From a checkpoint of a small transformer trained on Wikipedia: 10 heads of 64.
Each number is 500 + 50 x the weight over its row's rms, rounded and kept within 0 to 999. Layers, rows and columns count from 0. Numbers have three digits each. The size before them is the row's rms in percent of the matrix's.

# layer 5 MLP up, 2560x640, rms 0.0684, rows 260-346, columns 160-239
094:497592387481459530512505527523502452498477523561487430538470500552479532530494526414552559499497412475486487494509499577464472533548425462486514498490535410488484408444523487486462506610468481504515521510557434477594517574507505492457454452
100:474563536464460451492567573550539530502515468568480488425468494509526485476535445478570499455617457516479480457441487584453570556569480530494519483441516528567561519417433529495420475494502480492537584478524573433489539475503518470503498528
092:519503476501548450473534482464560484452537456552505437460487544434559501537515488520466576500420536476548570467544511548479447496509571457465474538454574500529470539486453519512469481477435577535481507453537505431578548576627514436558544466
109:537451453415522613463529456592517462468441461475554504439531569559492421483469483525567558466437496477529430561531504490507556468471528416439458524506497622560420421522545575519494479525446557481518545472475474532428482505464456522484434579
104:477598561506552569488569495497514543547452481510553427585501428555537519539539523501556445561459438533572435441528489457508483539438494487561487593486430418511466467528443484468508577472425545513514483537462507542525508590469640492564498401
109:505490560413522549499426485438589531495599621497556415518410588429515487437473595501507483470450492434522449569552490487572530480539462425597439383528588513536457576524540554501500482501484514545446461407444484593468628466478530538518511492
110:614511516602496527578486514541573497504520456482455468443492479441566463484481495552490504509575478533440527509486463541560533506540466486421532442480489593480508488505518491526489539524494541500467513469453463540503521577502621566447540449
085:474470560467489458436539466444532500472387497489533531556518441540549511479475457489534503403525454594535516623521410423544514574531469428441572543423498464537581419523414485485509514476413533495569510476428544468430468553428518540408507502
111:475475517437538524540548529599465528514508375518473405530447588482506550517485410451504429471546448526501476521492525450418388553490460465506429519513505458462461445489440515501376550482490509494428463526492509469541608493533429448479532569
095:511534657589387546517538508419464591505464564480531435449510529441471548516574453546503608427579472481510458462435468427497465477549463590518539506514502509557500527485544512467545517528541442440481528483513429408432534445437467439523536586
102:465483530500538543499573442485542420462457494465502488536472500522491482428535523450474488504476424421515490486523528483408472544416507451473459409504526512442589502454579499491495515529495492556465317421521571490566547596531517479556445520
104:475491535463528558447447455497523538499459450493583529546498437513387534545469509516448390515478428380454517497492505462426383480414542500434583514503460562515601498453445492491482455428548490455448488510450595539500537490435526554364557485
098:569497515513587517555519428461468490556418473537501485564479475482564499536466482498498587427469523505497552618612519514458402583430536490474484471474506375472537487441536463607467487437548526452532474514519453491562475514511383541446515586
102:457471490574490521478503523490478484448461512457495458462546496476605464568524424452459465543492533561469491612538471506439499433467471492508485432526348504505460543513510648474557549551559431479498511403433445603383453482511513521479454473
096:554519465477509430425553506479438419486417493515432466603481401581567438508498564456452521444576454429499475466494396500595530469487438512516564529448546384488462525466508600504466487455524573578495439591489507505521489533451415446551454548
098:417508539422471386467478486461401513550494529503470440538443609437442483563531466567507512567486577501524490547552447429517496561454512451536508439517477504539525440568449527490459490518501549503591487545492498420480522605484475489498415504
097:525482483557564497531408482486491534579489568504427439477532490382416568395497472447490471576560449436479510502480499608568574486488499583457405465473490524564436569563443501514511554487491482520478528487502518504493510469506511553495473530
104:573620490567384446509440463450408459486435567440502505462454498449533543509464482433646468504424532517471472526433513438467418572564556482523462441534580496516483535505538542541446487435465518437599471535475519532585378557531515488578483552
103:446540413492447508451480495443567535552544518505477490511584543463456403509560418486546564403410631436577464599518533543523425456502450492481486460460475454442514422566473515477508471556561471434557523494491448523499487463550477554517484473
097:499562477494463546435575448378579529525470489431497463482510574525498573544575548489447500547587543547588475462459534541488496458611459500579515460529454457519390505479452594530453554464520520391583546561492441510485509517490536473529495457
109:461416521560482499504524500517543444524484576449496423462551474536521437522493483508519599497579467525425452409547503482510485500564438519545592590627443514539504478481488486498524504483479534498528420549464459511478560459545555517514453502
096:519519435434483449447502534470518554461457428477470539546490465590538488463518503548473491594504508445452508474496537482587488470543537465456552470603490535589532472462517444504513482491514575497551485507437592460489525523518546491384511447
106:565499522569488534497487511527495513528418429480520464462427472459480586493510490545458488602508483504444527495440541431460559444493540496546517471428427475523444627538537572530475516446494485464528489508461494483460519433370458438558408471
099:465466488501434500442483455541468496546475510522551449555493533417523502499545536551574553450563565469494534481546548428564524450503497554480407616572515546484520494355479491478536420520419453534510497442472453511441539558451578520470530471
106:435497565454500461453504512476488415470521457543487504544490514578546460509543567471538542516495579460487572474482486553558525501535468497490537562583602536557491484470364545468436546523471448568466513545439517504496473470529552433547491493
108:512558447485544543555445557587470478560421571515510545455517494529615473531527550486594457464451558552569490426588480479504551498394465499512462478488470543425539545534515552482549552600493457487492480591497493530482398534424493474585575489
102:477435574539465481599568447495530475404488619468496435461573450512657411423462530550469479443509481570501364487554499513463425521444455532455517452517517475489479478579434388595583562484482558487561531484497378471510463421559569440541613549
074:472495547495466361437489407451523472505369485520441514530458529429506530473450452496487516444465447407500494516500539479589453527479479468596515419570536537476586469455474459476520471507512512545492455546466524471581489520450537531493515477
097:507541470481552588519482503562479528531553542561537584548537529509530553526534547444552548379614518540576533462548526476542475414485527418525476459472470448566475531470525510503565491454428500455487546563540570497509482592528481613475514545
098:559448505415522464498439482575474528517404396574460529569473587516591578575448518534456572447509522486472548562484560412481497442570399476574491491497463602486498480519453541527521430555461497513510547534483553515566452517389535488527540490
103:469433608505532472516566462479494494497471526440533597479431409474466518489496551467569527571499603417416566462510519443522477523417534481584635446480513421509424462481502548473491521476512528553480528544533503465481586503485550530497457447
101:509539498523528455379482499453492491395420539527486434439464512510533439534500545578410535550470467512510519404460569467498467581482443482446512501488469431506492568512526647474589503464415564489454535554455551498523485537384443469476470484
093:530533459545548536501498531524495533535449510544517519523512510491487492525480483537635497508511480412550469482499572520569489385386470445562489474470386480556526440516538482444456490421475346561571555508439550515443498532399548572469537547
098:509477511399469561551550535477497531454427544593488471596509498434517534594560534442485537539490467460535455428540582504505470550548481467542521416472428607476526534549483409478463457394522517514483489507418522534530483467428474517453532520
097:523480496542500542549437557572497526536415517525519486546514584525539520403547506488489494604541378558458464555464461458459459374554482480427590492529528607430413606572528521511513492545505487512498469470537536503570609553463488441408586545
097:455367527401444393567479478475482436503446476405509504559558486451465551517403528434494538470659553508561507444506548537431530446551547504501560496510567553580449521540546564467508585538454501516455535487509454515551542602500501431475528465
098:501430496572584472478439570471446598440511512506567451583494545505442522412520533505461432471614419500553548505567509417513412440541489562445440511415556375518550483404530494585509531569470509497463422486536446561554513498472411555537466500
106:431448465507555487555493515509484501520483484511479444458497551566516453469508457516470443481436516526546460472578475440486472569535440397470438402484515484466381459545522469487544564537517402535497478469538432520362516451409569462473448527
102:495382550497547463568591509432537591498500479518455580516462474531421424497512496464441485488513562458519548503421453554508432423468399472517470453525542482612497553497438517503488579488387508498487501497517589543599529458508475519416427490
100:487580510573456477585528442436410569576493433495515436477468533502517458498469499549502498492544551497429454474473515487507422500575546447583495450489504448536437446502539554510483526493481466453524510467596549554526464480537496485543563536
109:474496532544427486536477495466521531491498485409495507431595473442542505530508547550494537469541523447515475514539442539486513460450394498442606427507495511509497510552422418479435543509552408449473516457502529474421511439448486471448475494
096:533432479505591413467618490457562527445579495474480398466564444522545403501488542451526575449491509450486491601547466535435448580436553535401491493512616511494497469519611465450483424474435524410451474480503591430524472526535439468544559558
101:477538406503478554486553409531576551549492444538521528551482482449475588504468551466499471484519484546498512377491514487527463454563475575537460510460419490546527589477493551527534453509499467466557477498532558574446491518519444539511435515
103:513415462453535522464427495544499566496568469524476549531503481454465436526530556508543517472484533470531543483587440474517518490495475641551470488539439436575492519425439500423527532421446445528454544508502490536478450476553490508486463518
117:450532520402498546561485548537530412570484460543450545511491514490549531438488571509486379473498564449557522494582448553475570531508475474524645484457579438527524552536534509593476505486445465569473640409448472399551497551447417402483510468
107:448516541564395477449576439499557455503510584488448507341543510484483523528394492522526511434534544474491472467430575514591478597417536531672471599564589486565418487497504481545499502478429539356439500460456492419518532448452527407472474563
108:541458411560559376516588619492445487490408470469448368563444444509484454448549539537416491533515574429464478566497518470412572474421397495546547468455529367476562558418590449489573541558492439549576573484458508497581465432489538490481588464
088:541480587418512636447478562459539452460467482446521458510533586529553520499478507423501428479509499433523460502435491514526527520564527507498524490539457484360510512511471487508571499486499560472506451442553454481575503469438419460543477583
097:561512538488557554557497532418451492587497479507480568432464514487507535482534372533493525528534421521511522511549514574548503474551469479606502569432499577517519494531520522529510509525533574458499527467528514474549466557509492434427563481
093:473524533458494459561422497481414411461484340472481504578548522479467526502523540532476387521527542470542449471506471566530562522506528455496512485501452475524490571627470477563455526484483575575512559453449601550531569503489525531498594379
107:430465468501461461485547432499537503443481561468511484580485439447451590605521501568445526451471453473432514562529485413473426509538533508493455511528431468548440533438470561421422498499480475582448521579521452476520517532486483561458524518
101:479527586480530546475504510491427520532512416524472492548536509427396610559542559519429556418450487454516571506490465491500410514561545577556477407491531514557465486484449505494524523468523506470475577556458383428454535446525556559552477579
104:534477465473511476550468502432558460475507505544537468448505449509579456435431475550556447530495438518511460498491474454496417521482508523464464547486459486522492557508586490466540538477522445511489428571495557428416521540602625447451425474
096:368461448516485520561434537434533539613523528487473454499534641525507390585417533563545564497462471476564581478535463572480441554512576393534515590482452460540528570489483451482467538421488440540452489492523498587534366475525565526463505419
105:497508516455545425456532429551567494473528493537453443568545509493522494460467519566456497585445498495528416458501482453490417531558490434498362519520558515531506526462548497503374563564498516565520519456503559617429517533486504522458441555
098:561463476414500497542371501513451509490438458461564566489519441548340534450510510518518457514471475448518499383480530466457530490443396462496526376458517558475477440501377461480432580476400487520589528546488527471510533576440499527521548459
098:514563536522567456555486514520447564487559492498538548461529435510495413439484579501495515527575504568600498477468486516483493520475428479521452512439578597524509485568432514481493516542412467529552566498483414624484546451516524564427506531
094:444488442461421415339501470559495479483459470519535514462483499548542594532573619491511502579597546493488527478495469563528532528596506578550545412483593557507563531550472450422369434535502499560462585444533564491436473534444362469521533468
107:530521546559576485498442530592550543534448479461486487520485477538550630512418563484426496383483487485533434536520518546499449623477528480456545563448527403411517538471478521472528448492550447473556463499576527421484444508515484526454505509
098:484509414474516458414545404511489335508506469553543495482470580531599481478450468548533500565534526492475546478455521427477568525450452492431467544424392521569471551474535487561543517497337450527472446559478574498587522515477466552506489518
092:408467397485466459486363561489454504506455432540472497584535584489465430507501528541547545533464423628547439498362464566545451500481553510533614470500390492519462477522384473484471464496556466546552447404491475425582522537528449387489526463
122:511489508506402506485381539509520526486512544470528512483539481478548508552479412543460496387513550443512490471488546474439558591524584522471488419469448574459553504494543528504500478474463544509420495549501440459531531510472495450471541459
099:477510392488458520418471522431543539592496547541490511393520412546547495604483462482599489535518501526475493513498540455615469541461455457374469559630523531597517591515470430484592534537487571430514531492462466482505492448546521426508494487
107:522447544387471556519456497552522499412511536608381441551576589599504400568493492511473602487469475533440460462568474489561530612470466501526442444472398626461520470437441525529487531503533486504535599517499483450578529434497443518491560607
104:457495469487533595484567473481478504517488628471439461486496562446528559542482570527580537452491532516494397463486503467489492535526404450546488480476458606515491434513424536523502546459460514540600564423588567593422478552392472539517531437
091:432432647384561471509453488408533531438506526516467508481554547477452597580472502490529479445509395502468471468571490483450605463460493538524529536542556576499611475532532451548579507521464482402501502482528570506475465425493662489502492523
112:504562495461556535442451530528520527493580441450464481502483557480551438551523536457509417507451554443520506501425624540429514473546492541482562501575498482484513530433503455396544427485485461456414566468511425573443541467502586520480491460
094:435544618545468562517549457501512510486582527429493507476500514478438514460467500515481537514547543473437553612430470418463388512447505606453514551450432452575491452533498523470547562517527491464429515452482479531552453453506552413447506485
104:550529542497550413449561478518406592506602517503506473434527483496518514511584492524468569492513467498352450592519521449441540442441425457595595418502493449554561568400528425552558587472401584452520557456443424432522524532512440391489493510
097:496473499528497515503486509500567464501615561531549427604468520492511461313474506455556462548515514530464517486488510418522551437568476552466560516487514527582498552455476555449433505478483500496432517543567495522487543478548440417548521593
096:557555473520528438469533488558514528452549463462479562489434557493534500487494543514554566519526530529537586521572515464474551427396490608530480509521596546513488561472509423475541459445457529379433462395435510400454563525450476515461498522
110:510434521647447583535468531508595511521477504470506441509479500433584553485460533551483511475541522534498465521496567441438493572558553462506525519495538429531568545493457499468454474495457514590491455439520466479521478460473578530479486477
114:469489552379548513506532530481511363579520502480536454566539400428517476443624531575521485508485462562567500507510523522548494491499547502476538456489486462528606448517461460476498422466504537532548608472429484465494443554479493471542604504
111:481564448510454492465550504458458549595643518507504472491471526435516538452498533532490556571587519480495528522502451549550385527426479471343523540543466592477508499485436458466592570505498548482501570450456459515539555531493530535429515522
097:490497530451549526466579495525419533510411483507515515564522478507521497501637456584489413534548526581528464533452475531446497493381557400630501583452459468499456502510456424442556455387582535523449410437510482530583498420476537529452497420
099:480449610554550492561552508567515493465515513469562495476464601534532559522508517513480489516461501483521432523498537485568502547482462448445511508479498479419500406520527532594486521532470429403455407621528517487479473394500510430510521528
105:528514489604539506440524507540449411506472587472489462460459442556481431405465456457598490565469500403487540450480475496402513539522463473565491481473523531501494506495491490518414429521465488552564548461460533412386533585629539575561475478
091:518412508618523454524426466493494426557469418572469404481443504531420511490572482534448534519505653510421585507488498561450499424595398460448554492483591431426524542466422511450517487397488517520460467492511531521530515499533510509566514531
105:520503405518499550493441495452549568514633463510522395461548477486502493550420525407451545471523433498551411481450491522525476443488488540450419479546491515499572451540454518510531456413532426441565380470503559619474499547461484413582495578
089:497557471509490527595447509579485443461471382433486487514549511528510523461556523522464491489556476472476436498523485534524433469541536493563537379434476477473435514492457533574509473497518494499582402507486453523482477559452464533473548543
102:475492546608441405505398522490465469532479509478505509424547499473490501508596567475431488466347501500505451426458481500527561530492523575465466511496496443506463532532546573532518536531529571561426558497447584486423565555542473444492458415
094:502441475572583495527442499488552526581537561385551358456454477413431467476413487499525553434558562577506540507606520543420559496570464445346508506488580480469456522497487607530542554504487514522450467533413562537538480488531530508543516396
106:550471626527561455524519540469520586531427615495466624438497456459536439484542515462463520523488496529494501484517571525519554458526494506555476423568425567547546530503453512594611463539399482489513491428539577503480523586494504549514435518
098:590589585455511471414520439431478475529519479389413558478525457488489462452538561390475485469484518553499409492513472446483461414444469451529471464542620535464465485469510558460506424389553499455532554525508453513496557611510513498513528500
107:522527569508438582504479507557479493564500512418395410457497587444462456509518501580579550484477442484444434565479521491469474549559502606519458513376439480486516459524544545413418508544397426539510475467548501528600446451574589570502593558
105:492451470517408529478585563505436461490481425524479472533495539613514492452446431478511447569582410421371558493531426510491485447479509511553444566434538489492567452495396511479527519468442504459583514530421520484453520489445429541492513469
098:485466349545528483542496493405562471555509546476558463415526555497534492576527384495463545491489484439523387493478417498488522479492514466440556460583512470532505555549456501506501484524543469464465518465517535507405435509509684462545475507
# layer 5 MLP down (transposed), 2560x640, rms 0.0338, rows 260-345, columns 160-239
093:514531577471497491533527447435497489503521484501524498476522477504471527461488495542542464442500517545428468496468568528595470506554518431544554503591559617460449483435491523503487436528386560576590543473519582430473495566433429606501451564
096:478448464576487419452592525503492501509566509490611525516636505517474405633598484514499515496560455516428509468458507491487537438600508522515467475527497609541523493462423502489399581532464545482495484490531486520465501579515541541498486502
097:619517529540510522578542475509552574533561506512555462512499536494606644518512584525565485401548475514538452557482402457465551435503479458526515511478464479488488575559559503443577578428483465466560513483525456488488553573438494504477450523
099:482417496446581594469546492574518524471505396511523512488432563569405463436463447459497532449412512461371485516491482498548575523347596536441536580573515407493450498567582515464610623506476445459521519528519490525571541431530515432504495464
105:439480543442605519530531548511504527453589529549569425536473426449578560471474511515453545489514414463529436432492541461481520489417400506413474544545581536400473562423461407652527538475544513472522485453512438443531427566452525421472466460
109:523513482475480568533539523464482584585550547440498457575366582457481582477452494443590542480497550517511514493444503552562394581487563488546437602535616547471530492474523568571567497531539581507535455376448541513410445515493499474497459485
113:478447431468519438526524526483520454538482519464441489486475550566426534524429510504591505496490560523533613464459471555563474552541560592481469554476526483488539452477449546402501563542514461539465525474493461435477517521510529472496469542
090:478453542459457421495486465519528467427556606432479487579450507610488554529435514495583496462532500487470624516512497489480501507560481392525509526461448572483509501507475546562546473415508526445522493551436489513560521469454425566432408480
106:516448554396558570445493503385505635445420447475518480552498521466464468479436392480426479430500475507529448470553479578484531535433525451514486511562523499546568533461473585462577507543539495462449476447470534512479431460547426460560552483
093:481515564544485529491495498501504516476515470430372561434471523480549598549508412537512540465492547523515444481540543462516400525464502470508508524474541464494502520576549390529522651501467495534453498498499505540387505464626447623565416381
102:478493520533458525500541359490589543349453496498524499536569583478447467532474376453441488516520406502484584515542544436438504450556436563450553392540522509511468591489511456469538419578470548570543464534520536541451556523495517531542439463
105:518547522483541539421572427444444529417473571507497487483510520445455541522568495366522485498481483411421511510522488489524473469481490468451607581517530479451434436509586457462514507484504459622571516532431525482528529490440563557429500392
097:472487520509518484525513514418513531532484586474466550514551519492479517523389428523578477502464536376464579504511498537490491481442486558575481580550576528616424488438585476482451424507443502468471481463515470528508450625397448517426486457
102:473449522528446483461479424487505485552498496499544377510487512518542500533589516501500441516386501564567533550536463505502425473546441537463481447498534535512419477470442511427507462440493456508507499536458559489550574475427546485462515494
098:520430468454443519532522546477425517422515461500565469427484525478628514458460613505529470465424522530474404372552506509482503410480502539437523509487402453552593553534426502505505522468468545508484447444466510475633574484497435497509445576
097:475596544418520451460456473462519526393491473517489437539526452600535526546393472500633432562506571501566620518455515497472455457511403469514478469499488462456525405465470535573525454473490525484595528508513535318493541421489382466538448505
094:477557453542511457503432450542554563471506561460595519465490583442476648494566512471552492482498486442611556568404528522501601399531541489445439499490506450472451449443502523478438476527423424464493445588546440497426545456481485444528486507
101:510449504529426479524459592465536505456355497489578515510456544489380460482610438493567425492522576560519537553463550506516535496580426502460494474492569500576449461516543447487526511530543487535588435558510510508610474419500467513470516486
101:546552469446430407497429576485519502492536428516519479530576562554440479492556480492489472438456553514610493487548548519432560473538494489569479397435571491446375416475557464485539447560517539372525485489429524402482451467496499604558449525
099:503509503575438448456465490564531562502484502498495530473516535485490482465543571496593503505564560606488504515426452573496506535475424472480457497513544570554569603505484555542545495637458471476554526459575605532503492471570480521478604530
106:448519549446463527428518468517502477390557480496431511473456468479495570515551455429476552514384460631471484525568528533442503555587440443423423487548511523442542464530559525466468416580553563540562511544488497479480554453491507512448552583
099:471541401493485504479539493549475515554552596459580475547473479509512546500553578532565405510511485497518599575503506496555533588533517524506452450499491555592533509483483418578474544599443503474516528476556431502559520526532565599457536439
101:509521471547525557502516466517511415526416464492410586504449447476440572405511537476450455538561492535514580593622424475524536514486453502447563520458472570513453460564553516580578416495517484500470562491507496544479524505491471505539406563
103:425541499502474489475434511427431536490424496594535386463519545551484554457575520505488609479393610537484526488525340556418481512516426487530492560499541453544429463509554419526422518447632492473433510451532411499503483436496540498396507433
101:528499468519341517540514532517541555515469524494539454552500570453554472453546513454433458498473526478524466566483485490573468595457477468556481581452510492482530397480486502451574563516441566458523550474462475401533499464508504469467579498
104:573552529445582425553494477532565468621500558537562531445408519506504497423495577532554470544589476442523546551472443575556513513392400535602535514531534515474474464531621484567502606533446520510482504562488500525529552463457540516564496555
101:509538542488480453485445463461554485512549517531440364469559547538505457575473534502418524505529570529494506527463400506373596475508520605442493510464505465448518375505535433457499461510581496464463567519554563507504558500506523476371556530
080:633558516527529499560489546622509596466550588336472468485519502519467476422448516442529520506488484382496601570414579519513469479539578476417480509531484369540498427514401441430554553517546494544619460552484552485590500521489527437531564493
099:376428470483602359452547510551553536554411548504512515490496467530491619489404549531677553504596466463413402410480527559463571450509550529554460426507518417519480602501526556553571514504555447482441582506499504514457418377453426519464491498
104:469493475468459481513491554512505434481430511523558549450476500582505439439504480401449450500549532579530468474501527483539477492547473397460520502414542519539438539558431506514524523514476540420625379531518450567436537379454421486539426445
103:562465448492534470421565555445439633538502551536478485539530505531567544511454565533493424446475438456499451509501553509545521434514446533482542420475558529407508547540401590563361535521546495451595356502503505534410475535479459485395459481
103:602556544519538476462529474525473477480466385473519497437539537484469506506531544508476539500456410558446470503513469423471448568512448594525423588557465452551534421483493568519612505457549597547492431559496516480548541526497527427466482555
094:503491422372469478507525473595455536533457387456531529554480567572457530476457465417460462423454512496375526475436472481465426578565420597499521486492447565565512540485565564476520421539610482514408462449568465487521519536554512500584512400
099:529577475507496463506481413355512610503474514538453531527494529549524444426565453467455474459562463564430523478510488521467451430460523469545518466385497433519419529496446464509446477441456488516415506429482563463443475426491460553495426450
098:514469496591521545406501478522443536525528492522474417444504530512398511480441577530452504425525564488469545519442525467528528474478591482559332466579551460450570441457493508520518553461559506583551535490459556491491375492444497535584595502
101:537461488499545525548449492576487436527447493444449455436447374527455572513478590496674532557590520486549525486432457550523504520451464539521469521459488466524449452545588535506597448494455594433538563442411472616527465526410449471467523506
098:482491534571469405439603454577602563457520532570622476479473539435427475424514527485566513500451548504503530498479482535459407514518566509476422555398551508472477457477543408493448464507503521453497472595516543449534551425469533577432519481
107:528475533473574487564467479493617480452526439550438492532521557500540479588504533473526470462438469416516414424454523484502506397459430426495471470530453443462492446463499443577533542422588544509519605614396477525430474447449469465445470389
099:512469548507503546486502475481541541540482532472498469481524549565444448465503508498523537531460504581535509493400421519441517510482486412471551570500475454541490555444501501447424679456497545390506465551536471482527552560506472521550488521
099:460546480529525339433433487415484523559445484537523502575565406438425471516471560505484452464492583504541477558452489514434578483504559483460526549550631494490469496477466552470431457487562592496526508490512515427385479540544453476514585435
104:471411578431544513493567496497562509592545491460500478447534478541461524522453563585545499466446447630461513546466527492545514540517482420544533551535451524522466507488486521590608576528465433457517446577435478526486482523542616469553522608
096:550474559546457529434515492379518523561459526408585459543441526420483487478589576527574522562522503557489444575467453509545475465494575524412469541463491570567476473459519492515506474505495521554460423525497541440456544449522540503521469443
105:458568479621578463534587515487496516484588580494562533522526460521519503505513433499498519417456480517462554441444466544475438499519475536466474570517481473571443485466415508528552504439568462543589535510468558469531567404594608417448552543
104:418551516403460460524466499553526550447505589476488514562543462544425517508437476392522512525525482536496497538531456472526588480552446495578478530461526529495520478497439485523560430478441518538414421460460587554473586592597510562561492525
105:433462516468551506573520422480520484495514535521542487475478491424627533472456570508537469450523493414488541490452397492483566483475427484515560502558462478519563409574526542527560475477452508495400501471515419486483421556425542417502536587
106:442490563448488436419506525454511520489528533426456468451454485492507507571474447508494527485522453568558580530465548591553529605515578458382563488583562413516428486504548549453531549453504510482479464489476534522515535566410504588503515512
108:584472510559494521608475512464489551583509523422476498514484506425448523559515521519432443443512514533433490432632401452533547378492483529537532456451554498523496496488521513465506590510427456537525467481494417482524397413501532529499494540
094:448463510538486447452488445457476513464474487527509524472432504422541464397528466514555510436591462546445599537483527542393505500431532551511527479541501478531557569447464431528461540364522480572508452495472445549494533443565525449437549511
103:483485490501518452534501476520540471462486433576453425357478524480340417458574544541533473500434472503565541479482491474461523431542465478552543485559491409403508452535495517445505498588565428441452507479431517534490492520468480527484473503
095:492476553452473414600512645491556540443510508485556450511552493596553566525594479516503480489549579472707510526496542502506443431604548517471467507433485524466544455469544507503430549584497369454433491550472458471474508486564481559510533354
103:552577457489622445510467489503501485468517419519499561449485418597469436532508540483452503479501592498512498538436507410469504486528432573591487493491525526553522556510481542385434514503497481500476498552587524431463419540482532425382384495
099:485431487479538526546593458444501532556528471456606584529467490478453458555513504561475494497523464566497527623498435555490512448490496568508465576397472525492571434528516376579418563533626516501532479478448451444452467471570426431541582507
102:493490545468438502631482501470507528429524538614489515465503420519544557454552475466422462476468552466426470533528466524477514579486438473549512424504572447504518459499505424391550467509570464528443477506490412428489525472460555501566523543
101:584480462492501522502390512571403571482513482530455411578398571422487546432547513466505532603561415463450533464460508436551507581466527472527471455519453469486443518414464501551530532339444600577480474417538494454524588491465477561496554517
103:575433421506559498493599501486595523475515435446489424460583476445401461458489524490511515656420533450469457465442611459436568557511537462471461494431513548481519617492575525527438503499473530525447418446562480490508507581481513543449543524
100:528445471508442463466495454453560496558501470525505474534503578615564428540532449523569464416496449559422562489390494519504485546444450423400436517403466511604449542437436477534447549460480481536499479551506385490526531528415435513521451428
101:454517552555512553608461387499514425505453562390523514483493519465466504544499604551562489513496474538575479512595501526500434628558444472469496640602437540474513448423510490420558498547522483397513528567479461475472450488542538380539507620
093:518484498546486490566469595451429587464513506526454472491533463553411474501417528545534569564569548412567485568537542500514537665512495506483473481471519457548554556464510558433459468510558483440441592475584511526593495396402480539450580432
102:584493543532491517485447501393550504494523479537452530443498570520528461543450460522548544448481461537457434560507450576536535460485619482519515501560559499436572609477566415500549513439462464628538502408473520454491457451503592511503527464
100:504522531474587560552449591540439547531423432540578454516487474444562409478584455478470580532560481488462527527448475535527488499498549429569443461474469511536517482448559462489500489585480529527536522501418617527569433583557500491589468557
094:479509529551466525467491568544514518412492437530461490444530548568400471452560473494480559492502439505488462520558528519485547471466462515487511497551444485457458535581469524481515444566449546427505503578560455553443462519512493503562466516
114:519545531490357503538413471519527655513384576437555486429490458458571507553497431527520599428498571480522586446497426363404562523403563509468483458460441487457551446502536487461462419525504521543432443571493518420502494467406513519473449483
101:491430539479463421517444443499506557515489562464549510524447519496515471432545455511479508527562518520473477426531519498457452430478512562519501503499497454515496483424452517519525535602490446530497587497539496554435487431524491466502483558
095:415488482443423525533481541534384527439351463538550484542427441547428540440544472565509563454434568469542475550559482482472520485508474525488467412503540568482461505516579494466498414495463494459501505462410521486510381524499524384467521526
103:457446478416473492593551469476482469523500488484453464538427442523597552546474499549524568488442484534515504484503447517478458454551452388489480464570544483451574536532538511503430547470478579531500630584517517535492494422430519421466435442
093:579483449447473516521532472523481495469506440556451496503579441467427511446531527515550380488506490446514550602478546488624507472594545541578506444498552509574581455540490503550431509479527456551532462466573462555503466468498442541574425492
113:495543459519527593509438575586479485462549522530459553495394483573493474508442423556488466476381524458487530437522557541484464556457601543496515508609454459503358527443522364470471500453499402460537506497530511523439498510469472612461525438
095:574469510408547553458440440503453429540493544580566477593511393594582481436520481456499556411529544475463505467490524591563495455504492484382563508508496456452524583497509588423425526499509380467429465538483475525516511473460611394421560548
103:463462516590523497466532473415428518548539491513528442548530470513467499541467501480449561559492494504525524588514514515517550487542512471451532502521510492530493494492558546519576565504451483500541480571469454457566505503539520476454559507
098:459558541484518585454512456461527449538477525549564544439532569505511532509508586506538538482425502457499497440499458409538494503522540458520566605505515436461543498514492517513471422482565475451508495479491473444477595433494462529427524490
093:476550508469634503625568390476491445529467507490517606479582548508561463486465456517557569567443568543393510457470483491550471465572468503494435480448503437474570457469468519500343461507522555443540557502515517512449491492430593491475542433
109:493422509557414553556444514557600556533540495517506503526507534453552564496536487450503488484510504577572480492568477375512539494565595473503499517444600521516567434488463436504463429444524557529499502532500434567536504494531582458453497427
112:439471540451541548527523500488508482618512480537571502517413442468429524515552464531513555516521522445583544474565410505542503511479470513503597496523496449438506464408463601510507421506502505525503554513507495490450526554507579535470503526
103:496496579479503483479547547610526504496486522461512549506528535528500454545460496442444493503489488504494498459504422406632493567510408486477474554468444475452481525483469504502547562543526479504478504443474506492463507523563518509424554528
099:486466459514604553597539492422471414447572518519401440507470465470454609472480519587487436523472528515515560534498513545512501517470602542580442594571568481470466584429470462547392448511534612434477493512568497545419529425471501483477552449
101:494485438503621490480526521491481541534515449469468558469514553385543462526569500556523571408475492543530527542554497550419507429566444451534497481412461428557623535549483470455498464464504440559500524527497489518580494561483550612536461532
102:506558565563469480514448502511546604529487604523551548510532524580469470466612523485488456570588571629478545456485518537536499537531561475558470516488474495549598509505586449562476527534610507458466504459498462539466445550483517571502506536
097:532442492559614531513506428529557503455429539371522486551507499459578476549479528443526555576464508514522562504495571354487519478551487439523452437514467580516486517533488525534562469508559447534511537440438487464497457382525501421513486557
100:508513463487499555477558513507485446482526531405431471452535467391506512433511466452557512490494558533520525480494541496582483464554506454489479555444413484536475464551527583477492503514422466532560529506545432590459576505419500434390511433
093:555520529496584390543479467530529495489521434498457539524446516543463403459550474530487517471635468545619521525621540418469577561462528530475481552499441552523523498481485450543510491547477590506430552575543479437386540467468496526447433481
102:492503595603493582435515513547525559481571433582429470505546490465527409502565511584540430500461549397459525467485479491538515448465564561466614432491568443554421510498465486507478475568565447474526555453513485488563463463491484486577405438
096:547459504480489598490535444565499500465613619552514550568410481522556620551517509503471493520519496509468518481418485572518571424460551473520439611511473468474518454565535632440445423512556365442581503549552455432491484516499460453476564463
104:529533488547493573516533516555461440448462503478435441473512456482490554527421516538460530526454507492426474471510429531506509495499481520501501441535519542583565508439433601598550492562525529511551468464482441435545550564511528530562358487
101:522621446480483572485445482526454463520418468506522449530563505509514503426515501402486409460531429507551542492490414478473517595515446497554613461512544546535535521421494511571530461376444434467534408579551501526487609521528462389483504517
104:561485526465463491434517508572531444479464544474494612466553520563473460483504550530562530495443514544419455543464515500513534536485407585487463558510558478449536437538508398493557494588511507528467526477487431487558394447525567404464533537
102:528414390448486383522481534501425479519512460503532475493480536483427487451521452505447462488566449512548491481504508608434593555448548488472564472470481461511556520513472473541476495545489578414450494516522532492448470468614574497556488540